From a checkpoint of a small transformer trained on Wikipedia: vocabulary 4096, LayerNorm before each block.
Each number is 50 + 12 x the weight over its row's rms, rounded and kept within 0 to 99. Layers, rows and columns count from 0. The size before them is the row's rms in percent of the matrix's.

# up: layer 8 MLP up, 1024x256, rms 0.116, rows 928-941, columns 0-255
# down: layer 8 MLP down (transposed), 1024x256, rms 0.113, rows 928-940, columns 0-255
up928 090:43 59 40 50 51 54 63 47 31 54 49 43 60 32 46 57 75 53 64 45 53 53 58 33 31 55 50 62 56 45 37 33 51 54 54 74 56 56 60 63 64 60 56 68 48 38 61 43 47 50 29 40 51 57 34 53 47 51 57 29 49 50 46 39 42 48 41 59 42 77 43 48 51 70 43 34 72 54 66 50 34 50 56 58 45 56 37 64 40 26 63 37 48 55 49 35 61 39 56 47 51 67 47 59 44 41 71 57 50 42 68 35 47 47 36 47 46 50 43 51 44 59 61 57 67 17 62 48 44 48 56 43 32 69 49 70 57 53 48 49 46 49 64 46 40 54 57 55 26 55 51 39 41 58 45 45 32 47 64 44 27 78 46 57 43 47 41 52 38 60 54 31 65 53 46 39 47 55 29 40 60 84 50 31 87 35 60 52 45 46 50 59 55 52 60 60 51 65 46 31 64 58 48 33 56 50 51 41 48 41 46 52 62 69 35 26 74 56 80 53 34 39 54 67 44 25 61 57 14 70 54 71 53 56 59 40 43 74 36 38 51 34 65 57 44 65 61 74 63 41 39 44 41 59 60 59
down928 091:65 65 45 37 33 47 53 52 51 57 53 43 41 53 47 26 40 63 60 34 22 59 41 52 50 70 65 41 38 69 60 36 63 55 34 38 76 28 48 47 20 37 60 62 71 64 51 59 60 50 49 49 50 30 42 56 38 53 40 52 39 32 71 32 57 57 33 43 50 45 52 52 44 51 63 44 45 46 54 53 44 43 39 42 43 45 58 41 71 42 54 78 60 40 60 44 71 29 61 54 58 32 48 46 46 67 51 44 46 41 36 44 54 65 34 32 57 49 52 31 64 55 32 66 74 33 51 12 64 30 45 57 42 44 58 46 55 65 43 29 63 80 58 71 72 45 45 65 55 43 40 45 66 57 54 60 56 56 51 56 63 56 70 63 24 43 36 47 34 44 57 49 52 49 51 45 39 60 58 51 50 40 44 41 63 34 66 43 39 49 30 51 34 42 45 35 50 52 30 52 42 55 70 60 53 45 46 70 52 55 59 65 30 70 56 56 42 43 69 51 41 57 56 61 44 54 33 52 57 65 63 47 44 60 38 62 44 72 42 46 51 72 65 34 35 61 52 58 37 31 43 35 56 35 45 59
up929 080:58 38 50 59 42 67 45 29 38 60 63 60 53 55 39 63 66 13 32 42 17 55 56 46 46 52 48 70 54 77 54 62 37 51 65 52 60 43 46 59 65 59 49 34 49 33 41 42 50 42 61 39 54 51 63 37 52 46 55 45 19 50 44 38 55 39 39 50 36 48 41 63 44 65 59 43 70 30 43 63 60 45 45 43 34 58 63 37 56 69 39 46 60 33 42 45 73 40 41 53 57 40 61 72 61 60 38 47 55 65 60 47 51 51 53 60 43 45 55 52 63 42 42 43 44 49 49 62 47 61 55 36 70 42 79 43 49 49 53 46 37 63 63 57 44 75 28 23 55 47 30 47 30 55 42 38 56 62 25 46 33 78 54 31 46 59 38 40 60 27 44 37 46 63 40 64 32 51 57 44 45 76 54 46 58 32 45 57 40 50 52 48 36 54 64 26 72 59 47 49 43 28 54 51 52 48 44 43 48 77 39 55 66 41 39 55 42 52 33 63 77 55 63 60 58 68 46 28 41 66 38 56 53 53 35 50 44 68 42 49 54 62 60 61 57 58 63 53 68 53 27 63 63 42 50 44
down929 089:50 36 54 54 56 42 49 71 53 44 56 51 32 53 52 31 41 59 39 31 49 52 39 39 52 51 36 71 66 73 40 60 58 32 34 68 62 50 31 49 48 44 39 53 48 46 50 52 42 74 64 55 37 46 37 48 68 43 63 66 54 61 56 33 72 68 59 47 63 51 81 27 57 53 60 45 72 42 47 55 33 47 25 72 55 49 55 50 66 44 54 73 62 58 47 72 50 09 63 57 63 54 58 58 33 38 61 52 69 44 39 65 54 65 46 48 70 55 62 55 38 48 49 50 56 46 68 51 46 35 58 39 56 27 43 44 33 64 44 51 42 46 45 66 54 48 55 53 37 43 61 43 45 41 48 54 43 57 60 54 61 35 48 31 44 37 72 38 64 40 68 64 52 34 49 49 39 53 40 40 59 52 51 72 62 59 51 66 58 36 54 45 30 52 32 44 35 64 63 64 47 63 53 61 61 62 34 56 47 20 52 67 67 60 49 21 48 67 56 56 51 57 47 33 33 39 48 78 27 35 56 51 51 43 51 53 38 29 32 39 31 56 47 51 30 51 43 51 42 70 31 44 49 60 55 35
up930 105:63 36 68 53 43 60 62 52 49 57 39 50 69 34 59 49 55 45 38 62 54 69 46 37 57 46 55 51 62 58 61 35 41 53 53 41 57 56 40 47 49 26 39 61 56 57 57 35 52 57 42 39 44 72 62 48 64 47 47 26 61 27 59 50 57 47 39 66 41 36 50 76 45 72 46 50 45 36 64 38 45 20 60 68 40 53 42 55 59 58 39 50 65 59 44 46 32 56 43 53 48 27 63 46 28 47 40 48 51 49 54 66 27 16 48 65 34 59 71 52 23 25 29 68 54 67 30 53 36 42 64 58 50 48 57 44 54 64 70 32 61 37 53 56 35 52 45 58 34 39 49 48 42 55 65 50 55 28 57 47 51 62 47 45 41 38 45 43 57 71 43 53 55 63 54 48 42 54 55 39 49 50 62 46 52 54 45 46 62 46 43 39 65 64 55 62 37 56 44 44 47 58 39 23 55 70 44 31 68 40 40 53 65 75 37 61 74 54 35 61 66 57 62 62 65 48 59 45 44 31 65 73 60 66 57 52 44 50 55 36 31 56 40 63 43 40 60 43 43 65 51 54 11 65 28 32
down930 100:22 51 53 52 68 50 54 75 44 71 30 44 50 46 48 59 48 50 28 48 71 53 56 55 50 50 60 50 22 45 63 65 32 57 42 55 74 46 52 34 56 34 48 52 45 54 51 37 60 26 46 43 38 46 57 56 37 57 66 42 57 58 48 55 66 52 44 55 44 26 43 72 57 81 50 61 18 54 50 50 57 45 62 46 49 39 46 38 47 47 45 70 46 32 38 52 51 50 27 42 55 51 52 65 56 23 29 62 49 57 33 72 57 43 71 54 54 59 39 62 53 48 44 36 63 32 64 42 65 62 55 52 46 58 40 60 56 45 58 59 72 57 64 32 57 52 67 54 59 52 70 45 57 71 40 49 52 46 63 66 30 59 63 32 49 28 48 59 51 57 56 42 67 51 42 45 46 65 46 65 37 66 61 65 43 30 53 60 26 66 39 58 28 52 55 49 59 49 63 25 63 51 48 67 66 46 50 47 46 56 57 33 19 56 54 68 58 57 33 33 37 53 58 75 51 74 50 40 42 51 64 68 59 35 48 46 54 61 54 39 31 58 47 48 25 49 30 43 55 39 50 38 56 41 47 29
up931 108:55 38 56 49 46 47 34 56 54 58 45 31 54 57 67 45 54 56 45 59 50 53 57 79 19 46 46 45 41 50 57 42 60 54 44 65 42 28 52 59 47 49 69 55 38 51 42 35 52 51 44 42 26 67 42 42 57 26 51 41 57 42 46 55 63 40 57 36 85 72 60 69 53 52 34 43 55 25 56 62 54 43 47 61 43 66 53 51 30 42 37 72 67 44 34 46 45 71 50 41 58 59 57 33 37 56 51 61 52 44 20 52 63 63 52 53 49 66 57 44 37 59 62 62 44 62 33 52 53 57 44 13 45 64 71 50 45 66 47 45 56 50 47 56 33 39 52 33 69 59 34 68 64 44 47 39 37 22 58 47 42 57 46 43 57 52 63 53 25 39 38 45 46 50 47 57 64 54 36 57 49 59 48 62 49 49 43 62 33 45 30 70 51 39 42 46 47 41 46 61 50 47 40 58 37 43 60 76 58 62 22 42 44 61 35 31 66 43 48 40 57 56 46 51 31 15 42 59 71 44 52 84 67 37 48 59 46 43 37 56 64 60 55 21 57 54 61 49 42 51 49 63 51 29 55 43
down931 089:45 63 39 40 53 52 38 42 51 67 83 49 32 57 70 63 41 45 51 47 41 62 39 57 57 53 36 54 46 49 57 40 61 60 64 39 48 54 49 55 53 45 57 30 53 47 64 45 31 56 40 47 43 45 36 52 44 46 49 51 18 38 39 75 45 64 28 41 39 67 56 60 58 48 35 43 63 47 33 50 48 62 43 45 43 60 59 51 30 58 61 67 52 52 30 66 46 37 54 28 52 37 68 50 52 38 43 46 43 68 55 42 39 66 69 59 44 40 35 48 49 82 57 46 37 49 42 72 38 41 60 39 49 63 55 47 67 62 65 54 59 53 71 42 15 59 72 40 67 57 23 73 45 48 37 60 46 36 54 47 48 54 33 39 78 59 48 23 43 44 25 36 49 37 49 48 73 53 64 43 39 65 45 52 45 38 56 66 42 36 67 43 55 46 46 64 53 45 31 34 50 57 42 30 78 50 54 42 61 56 34 41 48 59 48 38 65 49 53 51 44 57 41 42 33 48 38 46 36 55 69 47 48 56 66 58 54 37 53 45 53 49 23 48 33 25 30 50 60 78 62 60 62 37 38 59
up932 095:56 45 41 70 50 40 67 13 50 48 40 67 35 51 37 43 72 59 53 54 47 59 46 62 38 55 20 32 44 60 68 35 51 40 50 60 37 50 48 39 64 50 49 46 41 50 69 50 35 62 69 58 47 60 42 64 54 51 71 54 47 36 52 40 61 63 29 37 48 30 53 57 59 38 58 55 18 52 59 47 33 49 50 59 63 50 47 45 50 77 49 60 54 37 41 41 56 51 54 53 46 62 68 64 53 60 40 16 44 37 47 28 72 29 57 57 43 37 71 50 59 32 43 62 48 27 55 25 38 53 54 66 27 45 41 61 51 39 58 56 36 53 47 46 38 53 46 54 40 29 64 34 36 60 36 55 73 63 55 48 44 52 58 34 32 30 54 67 53 51 60 54 18 38 33 37 75 38 49 59 58 66 70 64 50 52 40 31 63 39 59 52 49 61 49 56 49 48 60 57 64 42 62 62 51 48 59 53 53 68 35 64 29 59 64 53 49 45 65 45 56 53 48 46 46 74 69 51 74 57 62 63 49 46 42 60 40 65 28 65 50 47 60 69 38 46 45 57 46 31 58 42 51 47 56 51
down932 089:40 53 48 44 53 47 30 60 55 46 36 61 50 53 39 45 49 45 50 44 60 53 62 65 27 48 41 85 62 48 57 56 51 42 35 58 58 65 39 38 57 55 78 21 39 45 63 48 57 56 27 31 41 42 52 41 55 56 56 42 23 41 43 41 37 56 44 45 32 68 59 48 44 45 32 44 46 82 41 58 33 50 48 36 45 59 58 43 36 58 50 42 59 30 47 32 59 41 57 29 60 37 22 56 41 11 48 57 40 46 67 44 70 76 55 57 47 51 45 73 56 71 47 37 40 84 47 51 44 44 42 52 54 43 56 47 61 39 34 61 58 36 42 39 49 48 58 39 53 77 48 37 57 51 59 61 34 36 64 57 54 39 36 35 58 46 27 55 59 39 44 61 38 43 42 48 33 46 62 65 56 36 51 35 38 65 49 50 33 45 57 37 27 54 55 34 52 50 49 55 51 65 51 30 38 48 62 75 37 24 33 47 79 45 46 55 34 46 36 54 23 59 55 48 47 56 48 53 48 50 59 45 37 63 38 45 57 53 52 62 60 50 46 24 57 63 60 41 68 44 50 68 56 48 62 52
up933 105:46 51 37 44 48 77 42 42 60 65 26 48 52 06 53 62 51 65 73 55 48 60 54 46 66 48 39 57 36 42 50 48 48 60 64 71 51 40 39 64 49 48 58 70 44 34 50 71 55 56 50 66 32 43 42 48 33 58 39 64 65 72 37 58 20 46 45 61 58 68 49 71 47 47 65 39 61 44 45 37 50 58 42 46 57 74 56 44 76 65 36 42 34 72 46 51 52 42 51 55 40 69 49 65 13 46 53 52 57 33 53 43 50 34 70 55 57 31 51 49 53 57 36 20 60 37 43 35 70 36 74 47 62 46 60 47 50 38 51 46 62 31 53 67 56 31 49 50 39 47 51 38 50 50 46 47 44 47 22 36 42 65 48 55 41 45 52 52 53 35 23 59 49 46 46 52 57 66 62 63 55 53 55 62 55 54 41 46 59 52 39 51 59 47 43 43 29 65 53 44 44 24 56 58 44 35 69 51 41 37 52 60 54 63 82 50 70 50 56 42 55 58 52 49 30 68 58 56 49 68 54 54 40 41 44 29 52 33 50 42 56 47 49 27 40 32 54 45 47 57 48 48 35 39 63 26
down933 105:54 47 39 32 25 40 33 62 39 22 54 42 30 81 29 44 40 45 47 39 30 46 50 51 31 56 66 66 59 34 53 48 38 50 60 48 41 58 52 50 41 37 79 49 43 43 73 45 48 44 41 58 59 38 38 65 62 60 57 65 38 39 53 50 37 62 59 34 63 54 46 54 56 49 61 61 40 35 56 65 42 42 41 62 57 38 45 50 47 48 38 68 51 37 65 53 52 68 50 46 42 59 73 36 47 52 31 55 53 50 37 50 40 72 24 31 31 55 58 38 54 22 39 53 35 35 45 65 54 56 43 60 48 72 21 50 49 38 56 56 55 36 45 48 47 24 48 25 57 39 70 31 47 43 47 36 57 63 36 53 60 51 50 54 46 53 50 51 44 52 67 55 32 46 56 31 45 44 69 35 38 37 61 17 64 55 48 59 61 80 52 45 32 42 58 56 47 46 43 46 66 57 63 30 39 62 58 59 27 51 60 55 64 53 25 43 51 56 51 44 56 48 42 61 52 28 43 48 35 41 45 39 52 29 60 51 49 46 31 50 40 49 41 36 73 56 61 33 48 66 57 36 29 34 40 56
up934 112:34 59 52 58 57 66 57 51 70 53 40 57 53 83 43 45 50 57 65 37 72 58 43 46 45 51 40 57 30 59 52 65 47 49 29 56 61 57 69 62 60 65 43 66 52 38 67 70 38 50 53 36 34 28 58 48 41 57 32 43 49 26 56 48 60 44 40 59 50 58 74 54 61 53 45 54 55 52 45 60 46 74 62 41 44 58 50 70 58 56 48 46 39 84 39 37 42 54 61 41 52 41 38 61 47 46 57 43 49 58 57 51 52 59 55 66 41 57 57 56 72 40 48 48 51 55 48 32 48 27 63 30 32 49 29 37 55 45 42 47 55 59 44 44 61 64 37 51 50 35 46 70 47 65 29 48 37 65 55 38 51 47 41 59 21 38 62 50 20 53 39 47 49 54 52 51 54 53 69 67 44 64 51 46 63 24 21 54 81 65 59 49 43 29 37 59 47 42 54 64 65 36 26 51 41 43 39 24 47 49 48 62 55 49 36 43 65 63 52 73 28 51 36 88 52 35 50 65 51 51 53 58 59 61 39 46 70 49 38 43 57 43 43 50 16 39 63 40 52 58 56 51 47 55 41 42
down934 102:49 64 51 58 58 71 48 60 36 64 72 64 52 54 74 49 47 42 57 30 44 58 56 40 71 47 54 53 44 39 55 38 53 48 51 47 40 70 55 13 52 60 24 51 61 61 49 47 49 40 56 55 53 39 57 44 42 55 53 51 43 53 50 49 52 54 53 42 33 59 36 33 52 56 67 46 43 38 54 45 46 56 44 56 23 48 76 62 60 71 47 49 49 49 43 56 62 47 57 35 34 61 51 44 39 80 54 65 49 57 47 71 53 61 57 46 49 54 47 55 55 58 48 44 27 61 54 56 43 35 67 40 38 48 71 59 42 67 63 47 23 57 71 42 61 55 78 41 58 39 55 27 48 40 39 50 53 42 43 75 58 51 31 33 20 54 52 43 65 35 36 39 46 34 45 60 49 48 47 50 50 40 59 64 40 34 44 37 58 20 76 21 68 71 27 55 37 44 42 44 54 60 33 41 41 49 54 41 47 50 49 28 35 51 75 45 57 57 64 70 35 60 54 44 44 40 24 61 63 51 64 79 59 45 56 52 53 46 50 49 28 31 49 23 52 53 46 38 54 74 50 40 40 55 52 40
up935 117:54 48 41 39 65 65 62 64 46 42 63 49 61 27 52 33 58 38 55 62 50 46 33 67 64 49 64 44 49 50 37 52 68 73 63 43 39 58 34 37 30 36 32 45 57 51 78 21 43 52 67 22 52 49 45 45 17 44 26 37 15 53 46 41 42 47 41 57 66 47 55 39 59 44 40 42 41 50 58 36 42 57 59 31 49 43 45 46 52 34 61 44 62 41 56 38 59 21 31 65 41 44 46 55 39 45 56 44 51 32 64 49 59 55 55 60 56 46 55 31 52 59 44 65 36 41 54 53 59 40 42 53 37 51 55 36 32 52 56 57 44 61 29 46 28 55 45 42 47 58 50 49 29 89 57 56 51 43 71 26 40 75 52 47 59 47 46 33 45 58 53 51 44 25 53 41 41 51 51 68 42 46 41 71 44 59 42 35 58 56 67 43 36 67 51 48 65 49 47 52 54 64 38 59 65 68 57 54 63 46 58 82 51 81 63 72 38 52 47 42 64 54 52 55 57 47 70 32 56 59 38 50 33 43 52 52 38 43 55 37 51 51 44 64 46 49 51 42 67 30 44 74 38 40 49 54
down935 127:47 80 52 53 62 56 52 46 47 41 52 56 32 57 70 31 37 39 64 75 36 58 47 36 29 52 53 19 58 29 47 56 32 54 42 35 47 40 53 52 48 58 55 42 58 51 47 50 31 37 56 38 50 45 63 42 30 43 51 58 52 48 38 46 50 39 44 48 65 64 75 50 46 25 65 31 39 41 40 42 32 55 54 41 39 62 40 46 58 37 61 57 48 34 31 63 41 30 50 51 54 41 51 54 26 52 52 58 36 48 60 41 82 75 14 49 74 45 38 37 60 35 35 45 59 59 46 26 39 51 70 38 43 67 64 49 61 65 71 54 37 37 42 39 62 73 45 49 46 48 30 64 35 50 50 44 26 45 51 46 68 52 42 53 34 53 53 42 28 50 66 54 46 31 36 63 57 56 48 46 46 53 62 29 37 48 60 57 54 35 53 64 55 42 34 61 48 77 59 64 44 48 49 46 55 72 61 47 46 41 55 44 59 32 55 56 48 46 39 62 55 43 44 39 39 50 57 52 35 52 61 67 39 61 31 43 79 35 42 58 53 57 65 66 83 49 43 66 40 51 52 58 43 45 45 64
up936 101:17 34 53 65 39 42 35 65 43 35 69 49 59 60 39 43 55 67 41 34 52 34 49 39 54 40 38 55 51 45 57 59 52 43 55 55 44 37 55 56 60 40 54 19 37 54 53 59 53 48 44 47 54 44 45 50 52 63 44 33 22 58 43 64 57 47 49 44 50 49 49 65 37 45 39 56 51 35 62 50 68 47 38 49 49 52 55 61 44 41 47 59 64 46 27 28 50 65 38 58 67 63 66 42 56 51 58 47 69 53 24 49 30 54 41 39 53 74 52 57 47 45 55 37 34 44 63 28 52 32 55 53 51 63 40 57 40 51 40 30 57 41 45 33 25 37 78 73 44 51 62 47 38 59 48 54 42 62 39 50 20 66 58 36 48 38 56 54 46 74 47 69 34 66 52 56 49 36 46 69 60 55 59 52 58 44 42 49 49 37 49 62 47 44 84 32 17 61 52 34 60 56 74 50 50 39 45 64 53 35 46 62 69 60 42 44 33 46 78 37 46 53 75 37 42 61 58 26 36 31 53 40 55 45 34 68 39 41 34 55 47 55 46 63 51 69 48 67 62 52 34 65 38 45 55 67
down936 093:28 46 42 28 52 34 70 45 65 46 43 32 40 44 46 47 53 40 56 45 44 72 49 36 63 56 55 47 46 58 75 38 62 66 57 52 56 52 71 62 55 51 30 59 44 52 39 48 35 29 61 59 61 26 44 39 28 32 66 57 42 70 62 48 66 69 49 57 40 51 64 39 86 41 48 65 62 56 58 51 58 57 55 62 54 45 46 47 59 47 34 51 36 39 58 52 49 34 36 50 53 29 53 39 50 23 31 57 29 53 64 42 61 53 32 59 55 35 29 51 51 34 45 61 50 42 51 74 45 38 49 37 37 46 56 34 44 56 46 71 51 44 53 50 51 48 75 26 41 24 40 43 74 52 29 33 45 42 54 49 52 35 43 57 56 44 51 61 45 50 58 35 46 50 48 35 61 48 48 39 41 82 52 62 56 60 36 47 69 64 63 52 37 61 46 34 58 28 57 49 49 37 56 53 33 46 42 54 19 62 64 43 63 49 58 52 62 28 69 55 70 54 53 61 65 51 55 66 61 67 45 50 35 65 45 52 42 45 64 46 55 40 59 54 47 34 43 28 32 51 70 28 30 44 41 37
up937 101:46 40 55 47 49 67 32 47 31 41 52 48 60 48 39 66 52 60 58 75 54 57 28 57 59 50 45 60 43 36 49 54 62 59 30 45 52 67 32 38 30 50 60 58 63 51 62 60 57 58 44 36 48 32 40 67 56 45 48 43 52 45 44 55 67 55 54 62 71 53 71 47 48 60 56 38 48 38 38 61 57 48 49 43 55 59 59 80 31 72 28 61 67 50 33 59 39 31 47 47 56 65 46 43 75 29 31 58 41 51 39 46 51 58 35 59 51 62 38 54 47 43 60 34 38 45 35 36 49 65 60 85 45 22 41 37 39 45 75 48 67 55 57 61 58 22 46 32 47 38 41 59 42 45 40 45 36 40 49 53 59 37 71 40 31 30 51 49 59 26 56 78 32 46 34 42 48 48 38 31 36 65 23 60 46 47 41 44 30 48 65 57 47 62 59 65 48 66 67 51 75 43 37 63 52 61 56 54 45 64 24 37 59 63 57 38 49 52 41 64 48 40 42 44 47 47 40 48 49 41 49 60 75 72 54 46 43 48 42 49 52 41 49 31 53 44 46 63 43 19 65 46 39 47 43 48
down937 085:42 38 54 35 57 36 36 64 39 50 68 43 55 65 56 49 50 26 49 50 52 60 56 47 61 23 28 66 50 41 60 37 59 55 51 28 43 37 48 37 54 61 45 27 49 53 46 53 48 35 48 34 26 61 36 28 57 45 49 69 50 39 37 51 44 67 47 53 53 57 52 36 46 70 51 59 78 59 29 44 49 75 29 56 57 56 54 44 33 65 61 73 41 52 60 58 36 51 58 28 57 31 53 62 51 57 47 47 45 58 40 46 11 64 60 52 51 23 59 44 41 49 37 35 35 35 47 69 52 51 56 40 41 55 38 47 76 53 66 68 59 45 60 37 52 41 65 45 73 66 29 25 45 55 59 45 58 47 54 56 46 43 46 32 68 52 35 39 68 48 36 56 48 49 52 46 74 38 44 37 29 47 45 55 51 43 66 47 61 35 47 43 70 52 31 71 46 29 45 53 59 43 44 41 49 65 59 50 55 64 50 23 47 36 59 50 55 56 53 46 58 43 40 50 43 58 60 46 67 57 72 62 62 56 56 44 47 53 51 49 48 36 51 28 16 37 42 31 45 74 72 46 53 61 37 52
up938 096:44 56 50 49 30 50 40 45 59 50 54 59 77 57 53 73 47 48 56 55 55 48 48 43 47 61 44 36 45 27 61 46 70 43 45 41 24 51 44 46 74 41 68 60 54 52 34 34 47 57 45 55 31 54 56 44 18 54 53 45 35 48 47 63 45 39 56 49 65 35 55 64 54 79 61 51 77 34 69 44 43 56 60 59 45 61 45 52 53 45 70 26 42 53 49 35 46 81 32 60 47 47 58 53 45 52 45 49 41 29 43 51 56 48 60 50 31 57 50 46 50 42 40 31 37 36 66 38 45 48 57 30 49 69 62 52 49 63 33 64 29 58 58 57 57 36 52 58 49 36 36 69 61 68 67 51 36 67 66 42 43 49 41 44 46 21 52 61 49 49 66 76 53 39 58 27 54 60 39 46 53 62 60 48 37 61 44 60 49 29 70 62 43 74 67 42 48 51 29 68 73 76 45 47 28 53 47 68 57 69 48 46 46 44 42 53 39 60 26 46 53 49 54 34 47 57 64 24 64 38 67 64 36 52 65 73 60 34 37 48 73 42 43 41 49 52 58 56 50 53 66 41 40 40 59 53
down938 094:50 54 51 26 59 58 51 53 43 61 31 48 61 49 35 50 59 52 28 35 26 58 45 48 55 74 44 58 57 37 46 34 58 61 47 51 61 56 52 34 75 48 32 49 43 32 67 41 85 40 64 50 45 28 64 59 36 66 47 46 66 46 69 50 41 40 49 48 51 40 56 45 54 43 44 75 45 56 42 52 55 49 52 47 55 61 51 51 61 50 24 78 64 57 21 52 60 33 56 39 41 45 42 41 52 68 48 56 47 64 52 59 37 70 48 62 71 43 52 69 57 35 27 58 51 54 42 63 61 47 42 57 69 67 29 54 66 45 52 22 52 44 41 41 43 42 69 65 41 68 71 44 73 51 61 61 38 46 42 42 46 45 45 31 44 47 25 67 57 26 39 36 40 43 49 45 53 51 47 69 51 50 55 58 53 50 63 67 65 55 23 36 57 53 48 54 64 44 40 41 15 37 47 46 46 35 55 54 55 55 41 38 56 59 59 59 35 30 46 40 49 42 54 45 49 44 25 68 44 52 67 33 42 39 42 47 36 34 44 38 37 43 50 45 60 75 41 53 44 55 28 30 69 61 54 57
up939 099:70 38 46 55 51 42 40 29 51 71 46 45 69 39 61 36 57 54 34 34 49 53 72 67 36 57 60 48 53 50 28 49 52 65 41 65 38 39 60 41 30 66 52 60 28 46 47 48 50 46 55 48 41 44 70 44 37 48 43 62 56 56 44 38 66 61 58 30 35 44 63 52 36 55 52 38 40 46 46 51 53 62 41 41 45 44 61 71 49 63 59 68 58 55 37 49 41 46 74 36 65 55 52 50 40 52 65 57 59 63 56 41 54 34 78 56 38 46 45 67 72 61 45 71 63 54 58 53 64 58 43 51 48 49 66 60 52 49 62 37 31 40 57 63 37 44 63 40 69 50 65 57 26 39 41 49 31 56 44 56 47 78 47 43 40 55 64 64 46 48 58 40 51 71 28 59 54 38 80 52 85 35 53 44 48 60 49 61 36 68 49 57 43 44 56 48 44 34 38 37 60 46 47 63 36 39 52 62 41 49 32 26 55 17 53 67 56 26 58 64 79 21 34 50 52 36 43 65 60 44 36 49 46 42 51 49 56 54 47 48 23 56 55 20 42 47 56 40 52 57 60 47 47 51 80 53
down939 097:45 69 39 58 60 72 44 58 43 65 54 64 50 50 44 55 36 50 64 51 58 52 67 55 58 47 43 52 56 55 76 37 47 57 83 46 39 49 54 44 46 52 27 47 46 55 62 34 37 56 60 59 46 59 80 62 43 61 63 43 46 67 41 33 28 57 58 37 17 61 42 64 58 55 54 45 34 48 34 42 53 79 32 33 55 49 32 41 35 55 38 38 52 50 41 53 71 57 43 54 74 43 50 35 48 34 52 59 33 43 62 33 54 39 47 55 46 54 30 36 46 66 41 59 45 53 56 50 53 41 62 32 68 62 35 42 46 41 72 49 36 43 58 54 40 46 76 52 58 58 34 44 57 36 43 70 60 57 41 49 46 51 44 36 62 72 28 45 42 41 66 48 46 30 50 59 34 48 45 40 31 54 55 52 45 40 59 43 44 44 45 37 49 66 77 44 53 62 39 30 57 53 45 49 38 56 17 48 52 50 75 55 51 39 46 51 10 70 54 42 47 68 46 55 48 52 40 57 58 67 48 63 53 47 52 64 53 34 62 75 42 39 62 69 30 31 52 42 67 52 41 39 32 68 44 44
up940 106:54 46 66 56 63 73 26 35 47 46 75 59 44 50 31 54 69 53 36 30 73 49 43 54 47 62 26 53 64 69 51 52 59 50 42 34 53 54 79 42 58 71 44 61 58 70 62 34 53 58 55 51 41 47 63 74 47 44 44 40 40 59 63 37 64 53 42 58 37 40 50 57 69 46 45 42 65 58 54 45 43 40 46 50 56 60 41 43 57 34 47 42 59 70 58 62 48 58 45 48 41 50 56 46 34 72 33 54 48 47 56 67 56 65 42 57 45 45 49 56 57 34 60 40 52 27 44 36 58 57 35 52 63 58 40 43 62 55 52 43 76 32 74 63 41 71 44 32 34 62 53 44 56 65 60 35 53 47 76 57 49 55 35 40 59 39 44 44 46 66 54 43 51 59 49 48 53 55 36 70 25 49 73 31 63 40 64 42 34 62 25 63 53 39 57 57 51 59 37 43 63 39 55 33 52 39 61 40 37 50 47 31 40 45 32 23 26 44 72 27 49 56 35 39 60 51 41 48 32 39 24 32 69 55 49 46 44 47 57 55 35 42 55 52 41 35 50 44 58 47 54 08 62 37 50 47
down940 101:57 64 40 44 49 30 25 24 27 52 53 51 58 72 78 34 51 38 50 52 57 53 48 56 62 58 52 51 45 56 37 46 41 65 66 41 63 55 49 57 34 66 50 54 32 57 29 36 64 43 37 31 67 62 53 42 65 42 64 53 42 46 50 62 45 67 46 57 62 69 66 65 32 67 43 40 39 45 47 44 76 42 40 43 63 55 67 35 52 66 58 37 39 73 48 54 71 60 76 45 47 68 49 43 52 31 39 34 47 55 57 51 37 47 33 42 56 51 21 79 43 38 41 56 54 66 43 64 57 56 62 59 58 61 41 43 74 58 37 57 48 29 49 56 30 59 62 20 69 65 64 38 61 39 70 64 42 40 35 44 45 53 52 64 52 38 54 72 54 47 63 51 29 36 54 52 33 47 51 44 41 52 63 56 28 35 45 53 58 52 47 47 54 40 44 54 66 50 51 34 63 50 67 63 41 43 39 53 61 51 33 41 70 54 65 45 56 66 46 58 51 74 59 43 41 73 50 36 51 42 54 35 38 52 61 42 47 55 62 41 32 37 71 41 55 47 55 57 39 47 31 50 48 33 59 28
up941 081:48 41 66 52 48 49 54 44 65 36 47 35 50 29 33 67 39 27 34 61 46 61 33 46 49 42 44 77 43 44 46 56 26 58 55 27 67 48 61 49 54 70 70 50 38 40 35 63 49 49 80 50 54 50 38 43 53 62 52 56 33 44 49 59 67 44 39 32 59 53 56 65 49 28 56 62 37 42 40 25 57 56 38 44 52 43 61 41 56 40 45 54 28 40 44 42 68 36 45 33 51 52 50 26 55 81 57 50 26 53 38 69 31 41 55 39 63 50 70 58 50 41 62 65 48 49 46 51 48 51 31 45 47 46 59 45 61 53 21 40 48 71 65 55 31 61 51 35 50 48 48 26 32 28 45 51 52 67 26 56 31 48 54 68 61 50 49 47 39 59 47 40 49 49 38 52 43 47 46 46 56 50 67 69 44 66 68 42 48 43 65 59 46 45 63 55 48 41 49 46 58 38 32 70 23 42 60 43 63 44 38 54 53 48 68 51 56 43 71 62 65 34 41 66 37 49 71 36 46 40 43 57 55 40 43 46 71 53 60 43 52 61 57 71 53 54 72 49 53 77 23 34 52 56 56 22